From a checkpoint of a small transformer trained on Wikipedia: 24 layers, 2.3M parameters.
Each number is 50 + 15 x the weight over its row's rms, rounded and kept within 0 to 99. Layers, rows and columns count from 0. The size before them is the row's rms in percent of the matrix's.

# up: layer 11 MLP up, 256x96, rms 0.493, rows 198-233, columns 0-95
# down: layer 11 MLP down (transposed), 256x96, rms 0.323, rows 198-233, columns 0-95
up198 101:37 47 42 41 54 52 27 79 26 30 44 25 44 31 56 76 66 47 32 47 41 45 44 30 63 45 52 40 77 74 26 67 45 46 38 91 44 57 39 28 60 67 44 62 67 51 29 43 43 52 68 69 73 40 50 41 15 47 63 54 58 59 54 60 47 86 64 32 59 46 57 52 55 36 55 66 56 44 64 23 35 64 35 53 23 68 30 50 44 43 66 57 59 34 55 64
down198 082:78 56 55 48 36 40 46 46 62 91 26 38 34 68 42 58 61 48 58 52 35 58 47 30 74 44 98 57 50 35 40 65 47 49 60 25 33 37 47 53 49 63 65 41 51 67 65 56 40 18 36 43 68 90 58 35 58 40 38 19 49 66 55 50 32 26 42 55 51 29 62 50 60 68 31 53 49 70 47 58 44 37 53 72 25 64 63 56 42 58 32 63 50 40 61 51
up199 087:55 62 42 68 45 53 64 36 29 51 21 59 36 44 53 44 78 59 36 76 29 51 60 57 31 67 56 28 53 59 53 87 43 44 35 57 78 26 45 64 64 36 38 38 50 52 41 68 48 37 36 56 65 56 56 18 44 67 45 44 66 61 58 25 73 33 51 25 52 51 61 39 33 55 45 44 53 34 45 63 76 39 44 36 74 38 56 40 24 65 53 69 71 87 35 56
down199 085:31 59 41 64 40 65 75 69 32 50 48 53 59 59 46 48 61 55 25 38 36 31 40 44 54 53 32 86 45 77 25 41 49 60 82 53 51 65 49 42 79 36 28 26 47 40 48 64 59 56 44 45 56 41 20 47 80 63 40 54 53 47 62 54 98 65 38 41 36 54 46 37 50 51 71 39 49 31 63 47 57 67 51 57 81 16 37 56 45 61 56 72 67 51 55 60
up200 099:62 63 61 40 38 66 63 51 57 51 47 49 54 55 39 45 59 49 50 35 41 65 45 27 81 42 89 64 00 32 38 54 31 63 61 38 58 55 62 39 22 49 60 57 24 75 65 50 36 83 52 41 43 48 69 43 52 40 40 64 54 69 70 59 68 56 41 78 58 26 51 50 57 47 42 70 35 53 52 20 68 32 32 48 20 62 46 41 57 38 41 61 42 47 49 57
down200 115:51 53 61 56 29 49 64 57 79 64 24 28 54 75 35 41 39 87 52 41 19 72 46 68 38 56 46 73 54 55 53 63 31 35 33 53 64 65 39 65 66 47 51 82 72 66 61 38 35 45 68 61 67 58 70 47 76 43 22 47 72 56 49 66 50 75 55 25 66 56 37 40 22 33 49 48 62 76 39 56 58 40 54 62 60 54 56 42 59 62 45 71 67 45 64 57
up201 095:53 47 68 47 26 55 45 49 46 75 50 47 67 28 48 48 45 36 66 51 18 68 48 38 46 78 41 53 48 55 39 87 59 27 64 34 37 35 26 44 58 51 41 46 46 39 77 67 29 37 56 75 46 83 30 61 66 57 41 41 63 38 30 50 31 61 39 19 66 20 58 50 57 21 62 58 76 40 50 45 46 35 46 72 50 67 34 46 60 64 42 29 40 51 67 60
down201 079:32 46 67 43 50 48 38 57 42 37 44 50 31 32 37 40 58 68 53 56 59 55 29 46 25 52 03 44 34 50 68 70 59 57 49 63 61 47 31 59 29 65 66 76 75 51 30 61 95 42 46 76 66 56 22 57 46 35 61 49 51 56 68 39 46 52 71 39 49 59 71 54 52 37 73 65 65 34 43 49 26 35 45 32 19 60 47 24 58 60 72 46 49 53 50 37
up202 096:42 43 47 44 61 61 56 49 46 57 59 58 54 29 38 30 22 47 63 47 32 37 55 70 66 51 50 16 53 57 64 51 56 26 67 48 25 99 50 29 60 53 53 73 49 65 27 35 48 50 56 38 45 51 17 60 32 48 49 58 43 52 74 47 57 46 78 39 74 30 47 61 72 27 66 51 43 34 60 65 23 63 51 49 39 75 73 29 55 48 42 39 65 59 56 30
down202 078:61 49 56 84 38 51 37 62 37 31 70 42 71 36 56 62 50 33 53 51 57 53 62 07 74 66 34 67 56 27 58 58 50 62 33 48 57 44 42 66 38 48 37 49 38 30 63 53 20 64 48 68 49 55 55 41 56 36 41 47 41 33 33 49 55 69 25 40 55 82 45 49 63 79 48 55 63 50 53 62 60 31 40 62 59 39 54 46 00 31 48 32 54 78 54 75
up203 086:63 49 44 51 46 56 63 53 38 59 67 68 73 59 54 50 15 42 46 65 61 92 35 22 42 49 53 52 53 44 68 53 29 45 81 54 29 39 54 39 54 62 67 42 61 54 35 33 57 27 44 55 42 46 44 38 79 73 57 33 46 27 43 62 44 33 36 58 84 62 69 49 31 62 21 49 48 76 71 41 35 35 30 39 42 68 70 69 40 41 70 54 68 50 35 51
down203 084:44 47 11 54 44 46 51 49 45 59 80 57 44 55 42 34 64 68 25 99 39 48 35 38 23 73 43 47 55 65 40 53 48 36 49 42 31 50 52 45 39 40 26 61 47 63 64 60 20 35 48 28 59 57 66 67 74 61 48 51 73 64 57 68 30 71 72 51 63 21 67 31 48 61 55 33 57 41 25 32 49 37 35 26 57 43 54 40 49 68 48 62 44 48 35 54
up204 110:48 57 55 48 58 64 68 63 52 26 35 69 43 51 21 54 44 18 52 21 76 66 64 56 52 61 28 37 53 48 61 60 41 54 44 46 63 43 26 28 57 59 61 47 48 54 50 27 60 58 44 55 60 37 27 09 56 30 36 53 58 64 46 55 32 34 74 54 88 64 27 59 51 59 31 53 67 50 68 64 44 25 56 74 51 57 35 61 40 31 44 58 57 36 42 11
down204 112:51 45 24 53 56 61 55 65 54 40 85 93 46 70 51 51 58 40 55 41 24 12 58 37 70 35 23 48 43 44 54 66 62 48 51 32 52 46 53 55 48 58 40 47 63 50 49 23 46 74 57 42 61 30 28 66 48 84 27 62 38 61 62 45 56 56 50 28 22 61 33 24 55 54 43 35 33 53 59 25 69 60 42 60 47 57 48 43 37 60 63 38 35 28 80 46
up205 109:51 20 63 49 35 74 37 49 41 53 33 47 68 30 76 58 61 50 45 49 15 49 58 48 67 64 52 23 48 40 38 61 67 16 64 41 52 27 43 57 49 62 68 68 53 50 52 50 42 61 55 67 54 53 23 69 51 21 68 76 60 52 51 52 66 56 54 41 60 22 89 64 69 63 40 30 67 45 63 57 48 40 40 51 43 77 57 83 50 33 58 41 61 70 68 61
down205 114:81 53 49 25 73 55 35 43 38 71 40 30 41 57 58 26 55 93 29 71 34 83 40 61 44 53 36 71 28 67 41 62 47 50 33 52 20 61 77 46 57 53 30 47 59 65 43 63 51 36 57 45 65 61 59 71 45 37 59 55 50 47 42 48 30 72 43 50 33 69 55 59 43 78 42 49 44 39 62 75 57 63 45 27 78 73 53 56 43 59 75 39 58 62 61 46
up206 110:25 59 57 56 69 67 50 42 35 32 53 58 44 38 75 69 31 69 28 38 69 49 44 39 36 64 71 58 60 70 70 47 58 54 29 58 53 65 14 68 48 46 47 53 59 98 21 49 50 76 47 55 40 44 80 43 54 43 57 32 55 61 55 42 52 45 29 72 44 53 37 64 70 66 49 33 61 44 48 76 41 27 69 88 36 45 45 47 58 50 56 53 41 54 32 42
down206 097:48 42 37 66 41 68 55 17 72 46 45 49 36 76 50 53 58 50 44 57 65 62 57 67 30 65 53 32 31 48 63 74 50 52 50 71 20 45 63 34 20 61 30 20 78 46 51 34 46 41 58 43 40 61 67 62 42 43 60 54 76 46 27 57 53 72 69 68 57 37 41 68 68 81 55 32 32 68 64 58 59 47 75 48 63 13 56 61 59 50 52 76 52 54 55 43
up207 112:54 68 42 65 22 50 42 26 44 49 67 71 29 57 59 57 21 57 35 52 49 31 62 28 31 49 70 42 38 50 50 50 48 21 46 48 62 58 44 63 72 56 72 25 40 83 50 52 39 50 62 20 59 58 59 78 28 48 48 62 40 45 67 25 62 64 47 47 56 25 24 74 62 37 48 40 67 59 69 48 62 81 28 33 55 48 28 45 35 73 59 43 43 50 72 50
down207 109:39 40 51 33 55 63 47 60 48 29 36 52 68 38 55 70 24 29 43 23 54 33 61 51 45 11 69 52 46 62 37 77 53 50 64 57 58 41 49 83 34 46 56 36 48 61 54 37 53 44 72 62 40 23 48 76 94 41 43 25 59 72 45 59 35 41 36 41 68 44 37 61 49 66 55 59 60 45 72 75 30 44 51 49 28 74 32 70 54 37 52 44 79 40 53 48
up208 108:50 76 73 54 56 36 38 56 59 47 50 48 32 51 87 51 75 13 65 61 68 53 45 33 59 64 52 65 58 73 32 55 80 44 36 63 45 45 63 56 51 45 47 63 20 39 63 54 36 78 36 43 45 21 65 45 67 51 49 48 42 55 34 29 37 44 15 66 42 34 48 44 75 41 40 61 37 62 52 35 31 37 25 58 44 45 59 53 43 50 68 63 26 73 53 20
down208 121:39 54 71 59 72 28 28 49 34 29 54 77 28 29 43 64 47 51 51 78 41 71 31 55 32 53 43 69 67 47 42 28 77 52 63 55 49 63 39 45 40 33 31 30 46 74 58 70 22 56 50 25 40 32 50 65 47 61 36 49 40 56 54 54 61 36 13 49 35 39 34 38 78 39 55 59 21 63 57 41 41 47 51 27 64 24 55 48 49 61 65 52 48 66 49 78
up209 100:68 65 51 50 69 86 42 59 07 66 53 47 50 46 31 55 36 56 46 47 18 45 54 35 68 38 60 37 35 35 37 56 55 67 65 49 26 35 21 65 36 66 48 48 64 67 39 60 51 43 62 64 48 21 43 60 69 52 76 04 49 43 37 50 60 60 57 58 42 59 53 40 41 75 54 38 88 58 42 58 35 41 41 22 50 33 50 60 52 66 66 32 52 51 46 41
down209 085:72 39 27 63 67 58 41 66 70 39 65 47 53 54 66 46 59 58 66 45 53 64 60 34 70 35 23 48 33 32 44 65 46 67 72 35 88 56 56 78 64 62 37 46 77 58 52 79 61 45 66 64 36 88 53 48 48 26 65 52 60 61 43 46 43 54 54 39 55 17 38 41 56 65 05 48 51 35 43 39 63 39 30 55 46 56 55 57 44 48 58 44 74 32 65 58
up210 083:47 70 57 41 54 50 64 36 41 39 69 37 42 49 49 45 60 28 58 50 44 50 65 39 41 67 87 53 71 70 48 39 51 36 48 61 49 46 51 35 54 56 74 65 56 58 61 42 50 49 45 54 47 40 52 65 66 26 77 30 57 74 42 65 14 46 81 18 69 46 41 37 54 46 59 42 37 62 31 30 27 52 31 57 36 84 31 25 66 66 39 19 42 21 41 44
down210 082:27 49 25 45 24 50 40 50 21 68 53 60 72 43 51 27 34 47 45 63 28 49 73 78 46 51 61 43 06 48 47 34 58 42 36 28 41 31 48 43 46 48 68 37 72 48 51 56 61 62 46 51 72 60 40 77 33 49 35 43 57 65 62 56 72 67 46 45 49 55 66 19 32 58 66 49 59 43 33 49 61 39 69 23 68 39 27 48 46 51 39 58 77 36 58 80
up211 101:66 86 47 52 49 44 28 76 53 17 55 49 46 71 45 51 33 58 50 46 56 81 36 38 56 66 22 37 50 57 48 66 38 57 44 58 46 46 37 46 94 55 53 54 57 71 40 39 32 58 52 64 56 36 48 59 22 57 57 82 44 48 44 43 44 17 64 63 72 52 39 68 37 77 55 47 35 38 62 81 34 34 50 61 35 20 59 43 55 56 34 31 51 60 64 37
down211 092:64 44 69 15 56 46 54 54 42 17 23 56 53 52 47 50 16 59 50 67 39 37 59 41 38 28 42 51 65 20 36 55 31 55 44 03 38 58 43 45 16 43 61 33 47 49 49 48 46 43 54 57 68 46 46 80 59 58 72 73 27 47 46 62 56 36 52 61 49 61 43 74 32 60 57 56 60 34 62 41 65 35 17 48 53 49 72 56 58 58 48 43 58 62 48 88
up212 114:55 73 42 41 64 33 71 25 17 63 34 32 34 59 41 66 53 54 55 56 49 28 46 53 55 51 42 42 38 42 74 56 47 27 21 48 58 47 61 46 36 58 65 72 41 70 57 40 50 60 57 35 73 60 30 26 42 47 68 72 43 11 40 56 65 64 41 22 68 56 83 44 60 39 46 46 47 69 58 63 36 26 44 37 56 55 51 54 71 45 54 46 31 11 67 35
down212 094:35 49 37 49 49 36 33 38 51 41 43 62 33 50 64 62 71 50 42 34 57 50 52 50 15 41 56 46 20 21 55 56 50 51 56 45 56 67 73 66 22 39 34 45 43 64 38 50 62 70 47 34 66 65 45 55 36 54 38 62 40 16 68 72 58 54 35 53 51 40 45 39 35 58 82 38 16 64 43 80 49 63 71 31 69 59 41 87 59 35 62 75 37 56 72 57
up213 080:47 67 52 54 53 58 59 60 63 65 70 25 34 50 46 63 32 52 78 75 38 81 23 76 59 60 41 71 59 51 21 79 35 51 56 57 61 68 54 53 52 65 40 23 67 30 57 61 38 61 51 18 44 46 30 39 29 75 54 72 76 40 45 30 53 61 44 46 51 36 34 51 27 58 42 43 40 49 36 75 47 26 75 55 42 36 57 47 38 47 54 26 33 43 66 60
down213 092:71 59 47 51 38 46 86 57 56 67 63 44 65 27 55 49 20 26 45 49 62 24 46 81 52 17 34 55 56 51 45 37 54 58 33 53 49 35 64 47 28 70 21 56 47 29 24 44 56 49 49 40 57 53 53 59 47 53 46 79 59 06 47 60 77 45 32 52 42 52 63 47 46 61 78 39 33 42 33 35 40 43 37 43 46 40 55 56 72 77 58 56 48 72 68 31
up214 091:40 39 34 37 30 38 47 63 62 53 53 47 46 72 41 31 54 74 45 56 24 45 58 46 82 49 54 45 39 39 40 69 42 67 21 43 71 70 41 42 50 51 46 65 59 52 93 55 34 46 34 34 49 62 68 31 48 67 72 41 49 52 60 44 53 54 44 64 67 66 34 31 82 72 35 43 69 49 76 52 39 71 73 34 45 34 23 43 40 57 57 23 65 19 45 40
down214 098:35 49 42 20 42 43 39 66 77 29 47 47 52 57 52 46 47 83 50 34 63 32 36 57 40 43 49 52 42 74 56 46 54 57 60 37 20 63 80 08 61 52 57 58 55 74 52 46 64 68 55 52 64 46 73 51 49 40 42 46 69 69 35 69 35 27 35 63 61 14 38 89 59 53 44 50 33 58 51 32 53 55 64 74 49 29 67 47 58 57 35 45 21 45 60 60
up215 094:66 10 67 66 67 54 19 40 35 76 37 27 48 44 23 63 47 72 58 78 56 61 70 52 32 41 53 49 39 58 32 48 29 21 55 24 56 55 37 24 50 48 46 58 58 35 63 52 65 24 70 43 45 58 43 53 61 35 52 60 60 54 27 58 66 66 64 43 43 45 48 68 32 40 60 45 63 74 50 45 42 74 71 62 50 36 44 33 50 50 46 29 63 71 75 35
down215 102:39 47 35 38 48 55 47 54 61 42 43 59 71 37 87 48 23 45 20 55 68 39 34 58 66 52 76 43 29 31 60 63 52 46 52 51 58 47 56 49 45 50 20 61 41 44 77 57 69 52 62 31 63 68 46 26 44 52 32 48 46 74 34 67 20 29 44 62 36 49 57 75 67 40 19 73 56 39 77 55 40 70 57 52 32 74 62 30 19 61 67 55 51 55 57 57
up216 115:24 63 44 60 24 63 28 61 21 58 66 72 62 51 43 47 65 57 44 52 33 31 55 65 32 18 73 40 26 58 62 50 28 21 65 72 45 43 47 41 40 47 44 54 87 68 53 61 59 30 53 37 27 36 52 50 34 60 54 75 43 57 29 54 62 38 59 53 31 45 55 62 56 52 65 30 65 74 62 78 38 73 51 50 43 49 12 44 45 50 60 54 45 70 42 60
down216 113:48 62 54 39 46 66 52 21 30 53 42 40 48 51 42 30 45 49 53 61 50 45 40 42 32 62 39 54 46 53 32 50 23 41 66 43 70 99 46 66 43 64 55 64 46 29 27 39 41 75 23 44 58 34 39 04 58 51 50 54 51 58 59 57 47 44 36 49 75 63 67 50 67 62 47 42 72 44 17 73 24 58 45 59 47 28 39 61 32 34 31 29 64 65 65 68
up217 102:44 29 61 48 38 57 51 74 67 40 48 45 95 53 69 37 48 50 25 61 34 47 41 56 41 42 88 51 29 67 50 53 26 52 77 38 74 54 29 66 37 62 48 43 40 56 47 56 30 49 60 72 24 48 39 48 67 61 54 66 16 51 70 43 48 59 51 58 29 60 27 41 75 34 49 70 46 31 45 55 55 51 63 33 47 78 63 64 76 43 76 36 58 45 41 52
down217 098:64 47 45 43 66 77 31 37 49 24 51 44 48 61 51 41 51 51 33 50 57 34 42 46 33 42 31 73 54 31 50 34 80 74 41 65 58 51 62 35 10 52 63 43 45 40 37 58 33 77 42 28 54 27 65 66 70 74 49 40 44 82 53 72 69 54 47 75 48 59 56 47 53 60 41 65 64 34 28 46 39 39 55 40 35 18 59 56 69 21 54 19 60 62 52 52
up218 094:34 65 41 63 35 44 58 35 54 56 52 63 57 72 52 54 50 27 51 51 53 32 55 59 58 73 66 50 58 56 46 49 50 77 53 70 56 56 32 48 50 62 31 74 24 59 43 64 70 54 36 27 57 67 45 60 55 65 52 59 64 62 27 40 31 10 49 65 32 91 40 56 76 66 26 57 68 61 55 36 28 24 81 36 27 67 47 42 41 29 45 72 36 49 38 55
down218 095:67 48 51 51 58 56 63 69 36 57 34 24 55 46 42 39 49 68 61 52 43 56 56 22 47 50 34 76 43 58 64 33 54 37 59 44 64 47 56 21 67 53 51 58 66 51 51 47 29 46 55 63 48 30 52 15 61 50 57 71 25 41 64 47 61 67 33 49 60 20 41 49 44 69 89 58 42 36 48 66 56 57 15 76 76 27 48 79 35 72 45 49 32 82 37 49
up219 092:38 49 70 65 60 50 41 44 65 44 43 54 19 41 53 67 32 49 48 59 49 54 71 44 78 54 27 44 59 36 33 94 37 44 36 53 76 54 82 63 44 43 42 29 57 62 52 55 86 64 37 43 35 31 32 54 53 37 67 33 46 26 35 41 46 60 72 64 46 60 19 37 38 72 44 44 41 44 42 49 52 78 38 30 38 64 37 63 45 47 71 42 48 56 85 44
down219 076:59 34 70 40 59 36 39 09 47 64 33 55 27 40 67 47 45 54 48 57 54 60 70 45 39 30 73 34 46 38 55 49 38 35 35 43 35 73 68 49 46 67 56 42 33 47 53 63 71 77 56 34 55 41 66 32 70 74 48 36 38 18 66 36 42 75 74 37 52 38 53 38 45 51 57 59 42 47 50 54 15 75 30 26 46 44 62 67 31 34 47 30 24 64 36 37
up220 113:29 64 76 73 40 51 75 43 62 43 69 60 50 25 67 49 53 40 47 44 43 36 50 11 50 77 62 39 40 37 76 36 41 40 47 46 51 43 45 32 72 65 42 30 48 52 41 71 63 65 45 48 60 44 46 58 39 59 57 45 49 22 57 55 47 36 42 58 52 65 31 48 80 69 17 66 17 35 54 35 99 40 50 54 60 76 53 60 47 43 57 44 47 72 50 38
down220 115:41 62 27 74 57 74 47 50 31 74 63 71 37 69 47 48 39 46 21 28 51 52 72 80 52 49 69 51 41 55 93 34 52 58 58 30 37 37 43 45 32 65 53 42 21 57 24 65 59 51 50 19 44 47 46 46 68 35 29 52 58 56 70 56 57 68 51 48 54 39 32 55 78 65 44 53 68 34 41 31 54 45 36 60 51 52 32 39 40 39 77 16 51 47 55 64
up221 104:53 79 47 69 59 39 23 51 45 33 27 47 66 35 52 80 72 64 64 65 44 74 20 57 35 71 36 54 48 44 39 52 35 55 38 51 47 69 51 56 49 53 36 54 52 72 45 43 49 42 43 30 58 45 64 65 23 50 44 61 40 57 75 42 62 42 44 41 19 21 36 28 55 43 68 85 43 43 68 68 51 49 46 63 39 43 63 44 67 26 75 76 39 63 74 67
down221 105:59 38 51 36 46 49 51 69 38 41 70 45 54 61 53 35 40 42 47 47 55 41 50 69 62 61 44 23 63 73 57 43 99 49 27 80 52 25 44 34 67 51 46 65 41 41 66 39 70 32 44 76 47 42 61 75 76 24 74 41 59 45 37 70 46 53 56 43 49 57 60 59 33 66 41 21 19 45 43 46 50 26 45 38 61 64 45 51 06 39 48 41 52 63 44 38
up222 097:37 25 25 47 26 54 47 29 53 35 20 56 49 60 59 59 46 73 71 37 39 51 42 71 75 36 74 62 63 75 52 69 52 41 38 27 62 39 49 37 37 51 44 51 34 57 30 65 54 48 19 54 52 34 46 55 68 90 46 65 23 65 57 28 85 68 50 42 65 48 40 57 50 33 63 47 32 70 58 33 34 52 48 61 47 36 55 26 44 60 59 31 42 68 61 57
down222 064:45 61 42 81 51 34 74 45 30 30 60 44 49 67 46 37 37 18 37 43 65 57 42 72 69 46 50 50 53 28 61 29 76 48 60 65 63 64 59 55 28 42 28 59 74 64 64 48 56 26 62 65 40 65 50 21 64 52 55 57 49 52 37 60 87 38 63 43 52 69 53 69 51 29 58 75 87 52 34 52 50 60 27 67 31 52 59 52 27 35 32 52 46 39 72 54
up223 095:50 60 62 81 48 36 52 58 27 62 56 38 38 58 58 47 65 61 31 66 50 52 43 44 39 54 54 47 70 74 31 45 56 76 68 71 35 78 68 60 61 41 55 37 49 50 37 70 38 37 33 55 39 38 43 24 54 39 30 53 25 82 61 28 80 55 37 38 53 55 38 68 69 08 39 28 60 55 62 26 85 44 49 66 46 60 42 39 58 67 47 47 58 33 56 64
down223 092:45 60 92 37 47 25 64 34 46 48 45 53 53 53 64 23 31 69 51 45 41 30 19 88 52 56 57 67 43 67 72 33 63 25 41 47 60 83 27 34 54 29 13 42 27 59 35 63 61 46 50 35 49 28 64 64 35 46 74 45 40 40 45 61 51 54 68 44 46 53 35 54 53 40 39 41 40 50 63 24 46 44 27 36 39 45 47 72 46 60 48 67 68 51 50 67
up224 085:61 62 49 41 49 51 54 37 69 45 39 51 57 61 50 45 36 47 28 21 22 34 25 94 54 29 73 50 28 49 64 63 63 48 46 57 33 35 69 38 49 52 47 61 67 29 51 42 75 70 53 31 60 25 42 46 67 53 59 59 55 24 57 22 48 35 59 61 46 61 73 55 81 54 46 67 51 64 47 46 79 45 41 56 38 50 42 46 79 68 34 42 64 16 56 70
down224 088:49 49 40 34 40 43 36 54 59 45 61 70 53 38 56 47 87 58 49 78 48 59 28 31 26 26 26 30 67 54 27 50 21 72 45 36 38 45 54 68 51 45 32 58 18 14 52 55 74 51 40 63 60 69 21 72 53 56 59 46 43 54 49 40 28 71 58 64 53 44 56 45 52 33 44 32 41 36 69 52 35 59 63 54 57 46 40 41 32 38 48 63 90 50 30 59
up225 113:56 92 24 46 40 64 74 66 37 62 81 38 60 68 50 30 24 52 51 36 48 56 51 16 42 45 49 52 65 61 68 71 69 25 43 48 44 40 48 51 74 82 56 74 20 52 58 49 34 56 58 47 36 70 32 47 72 62 54 58 38 42 56 57 38 57 77 58 50 35 50 67 45 46 49 28 49 64 45 77 33 53 52 56 50 35 42 25 29 79 45 59 46 48 45 46
down225 130:56 35 79 46 59 43 66 51 56 69 55 54 53 56 57 29 41 78 70 82 31 27 51 49 49 57 48 46 59 58 72 45 41 29 53 22 37 56 59 27 72 30 47 36 41 53 15 70 57 20 58 32 28 74 52 48 48 50 51 72 62 56 44 54 32 43 55 51 63 40 61 65 70 71 33 39 52 47 73 75 39 86 73 63 59 54 39 50 65 31 37 54 50 27 36 46
up226 099:48 61 51 57 47 61 41 78 33 38 55 53 74 42 50 60 41 32 38 47 43 57 72 53 70 32 48 31 56 63 29 62 40 26 31 46 44 58 38 41 63 65 27 44 34 70 75 50 59 94 42 22 46 33 51 58 58 68 52 17 28 45 60 25 33 41 33 37 54 38 35 27 66 45 72 62 28 39 61 69 50 56 60 57 24 51 75 56 73 59 42 34 68 56 48 48
down226 094:88 51 70 70 51 65 41 87 45 50 59 43 58 32 81 48 49 45 44 37 64 40 76 54 45 37 41 37 66 52 57 46 50 29 44 69 55 53 47 44 52 40 35 76 43 38 73 40 33 66 29 75 63 51 27 42 76 76 22 49 39 74 53 58 35 32 37 54 57 76 51 42 38 62 47 41 28 33 31 54 32 50 31 55 47 38 33 53 56 53 36 28 17 45 47 55
up227 093:20 78 37 66 34 46 52 30 42 67 35 41 38 49 50 48 52 65 50 56 64 46 68 40 65 70 59 65 55 38 40 45 39 48 67 58 25 18 54 42 75 49 56 49 27 42 57 49 71 48 43 20 66 40 49 54 57 44 38 37 71 41 92 60 58 42 63 79 63 35 24 36 23 24 38 60 35 62 67 34 51 48 80 76 38 63 52 36 45 43 57 52 53 62 30 43
down227 079:40 47 54 29 56 52 49 62 90 31 58 62 71 72 36 09 63 44 31 27 37 17 57 36 49 38 43 45 36 49 52 54 50 46 41 43 48 47 61 36 83 54 68 43 46 72 69 26 45 45 51 55 50 51 34 87 43 68 46 51 72 61 30 40 34 65 39 46 32 58 47 55 52 62 28 40 41 45 53 39 29 66 23 15 58 41 33 54 55 37 64 58 50 27 63 54
up228 103:43 45 32 55 22 64 46 42 66 76 51 15 74 36 46 62 47 49 46 35 52 40 44 59 37 56 56 30 37 59 23 59 41 32 59 80 64 44 52 24 65 72 34 44 62 45 63 32 29 36 62 47 66 40 41 39 64 69 39 46 71 65 66 44 39 58 77 41 22 32 45 63 23 32 38 51 45 64 59 70 27 65 54 71 70 66 78 49 36 55 47 55 57 32 43 70
down228 108:45 24 34 41 65 46 65 46 62 44 38 86 27 62 41 57 67 62 55 52 07 66 61 19 65 66 17 60 48 31 36 41 61 76 69 27 62 70 60 28 52 28 57 67 28 45 61 50 58 50 35 59 54 71 47 51 38 73 46 43 73 35 40 41 31 57 41 42 58 47 33 29 54 31 57 33 40 54 28 63 66 64 45 50 59 35 54 43 51 69 46 68 54 63 58 64
up229 101:33 55 76 64 60 48 42 48 70 52 49 60 57 79 35 62 55 55 44 43 51 36 44 34 68 56 41 08 17 44 54 51 44 26 56 68 55 71 43 47 64 32 49 60 32 08 38 56 74 30 56 62 64 63 37 41 46 48 49 56 43 50 49 27 51 30 59 24 22 61 43 54 18 52 61 50 61 47 34 63 79 45 70 47 49 45 53 71 80 30 60 62 45 36 65 36
down229 090:60 49 60 77 37 35 34 48 48 34 46 57 72 56 68 31 61 31 69 52 57 46 51 44 40 49 57 46 47 53 47 36 69 53 64 46 44 49 50 55 26 30 56 66 19 74 56 71 65 52 68 57 63 40 52 60 41 47 43 16 55 38 62 77 46 47 49 77 39 41 41 70 57 19 23 46 28 64 74 33 31 31 80 54 74 20 59 27 55 58 33 70 45 55 54 74
up230 110:67 64 36 57 80 44 68 52 39 45 54 41 47 44 37 19 43 66 35 49 48 77 48 57 70 66 85 41 22 67 79 36 39 60 54 64 29 54 56 34 48 69 47 63 72 43 52 55 38 51 50 29 38 53 73 41 41 38 64 77 47 54 56 64 69 58 36 64 27 41 42 71 48 36 38 38 54 57 22 55 51 69 40 59 51 51 35 40 08 68 69 46 52 58 18 43
down230 111:44 49 72 28 45 50 57 40 65 52 57 55 46 28 38 32 81 25 52 67 53 43 55 51 42 36 35 33 66 41 19 59 16 33 45 63 62 16 37 46 56 37 48 22 51 48 67 48 31 74 37 50 36 39 58 48 77 70 33 65 60 61 27 62 42 38 46 43 57 49 73 54 62 39 70 53 56 41 44 46 41 44 40 50 35 26 51 84 83 41 71 34 26 64 46 60
up231 086:51 55 63 60 49 15 34 28 31 40 59 48 44 50 45 47 75 76 52 66 35 50 41 50 79 43 62 58 24 35 34 81 43 49 59 58 75 20 49 31 35 32 72 52 78 71 53 54 63 67 29 51 68 25 59 46 41 35 72 45 57 56 77 45 57 38 43 65 57 76 43 35 45 39 36 50 40 61 47 67 32 50 35 49 66 62 44 66 66 72 43 49 54 84 51 38
down231 083:49 59 68 62 61 51 37 75 39 44 50 32 65 43 63 26 69 71 45 64 53 68 44 55 37 57 33 62 40 41 27 51 50 81 41 51 54 56 55 45 44 56 45 49 32 54 61 30 65 13 36 45 73 45 77 61 60 45 63 49 55 63 47 51 42 38 42 49 35 72 59 83 38 26 50 72 36 68 72 36 23 25 54 66 52 61 75 76 50 53 51 39 20 71 75 67
up232 087:60 40 59 43 35 61 43 55 62 34 24 34 52 58 30 33 63 49 80 33 65 49 33 36 41 50 74 68 47 52 39 41 46 55 63 57 65 16 47 52 34 40 31 56 86 44 74 52 55 54 10 56 61 42 30 42 43 39 63 52 34 32 53 74 44 87 31 65 51 61 65 63 38 49 66 60 44 80 42 34 32 41 56 40 46 64 38 52 39 64 36 34 86 52 61 59
down232 089:59 51 21 59 77 47 38 44 87 65 21 65 27 42 40 57 66 38 26 39 53 62 80 64 64 54 75 43 71 48 36 64 38 46 50 53 61 60 38 38 67 55 56 57 43 57 66 59 38 30 41 80 50 64 56 38 39 55 26 48 42 56 48 44 47 48 36 52 24 33 42 35 73 63 67 61 26 70 60 59 75 64 37 67 23 34 46 52 44 33 15 45 34 40 45 61
up233 092:36 54 63 41 31 43 29 50 40 54 38 50 63 63 32 74 25 45 61 63 48 51 48 55 44 36 64 71 43 45 61 54 35 78 42 90 44 56 39 37 38 67 34 23 43 53 68 60 45 35 59 39 56 74 72 58 47 33 63 43 61 57 51 38 39 41 62 83 62 11 52 43 53 45 39 60 72 59 40 69 25 37 71 81 47 29 54 57 78 33 52 48 68 79 54 57
down233 098:40 40 28 56 48 85 31 55 85 40 78 52 52 48 44 33 60 39 47 55 53 58 38 53 26 43 20 52 47 57 82 40 62 13 53 61 37 46 62 53 37 51 54 55 59 70 51 42 72 52 51 45 23 55 68 57 62 43 49 54 66 70 27 52 28 20 49 29 56 73 37 44 50 53 53 39 48 35 11 58 77 73 50 50 37 36 32 52 42 34 54 27 34 39 56 57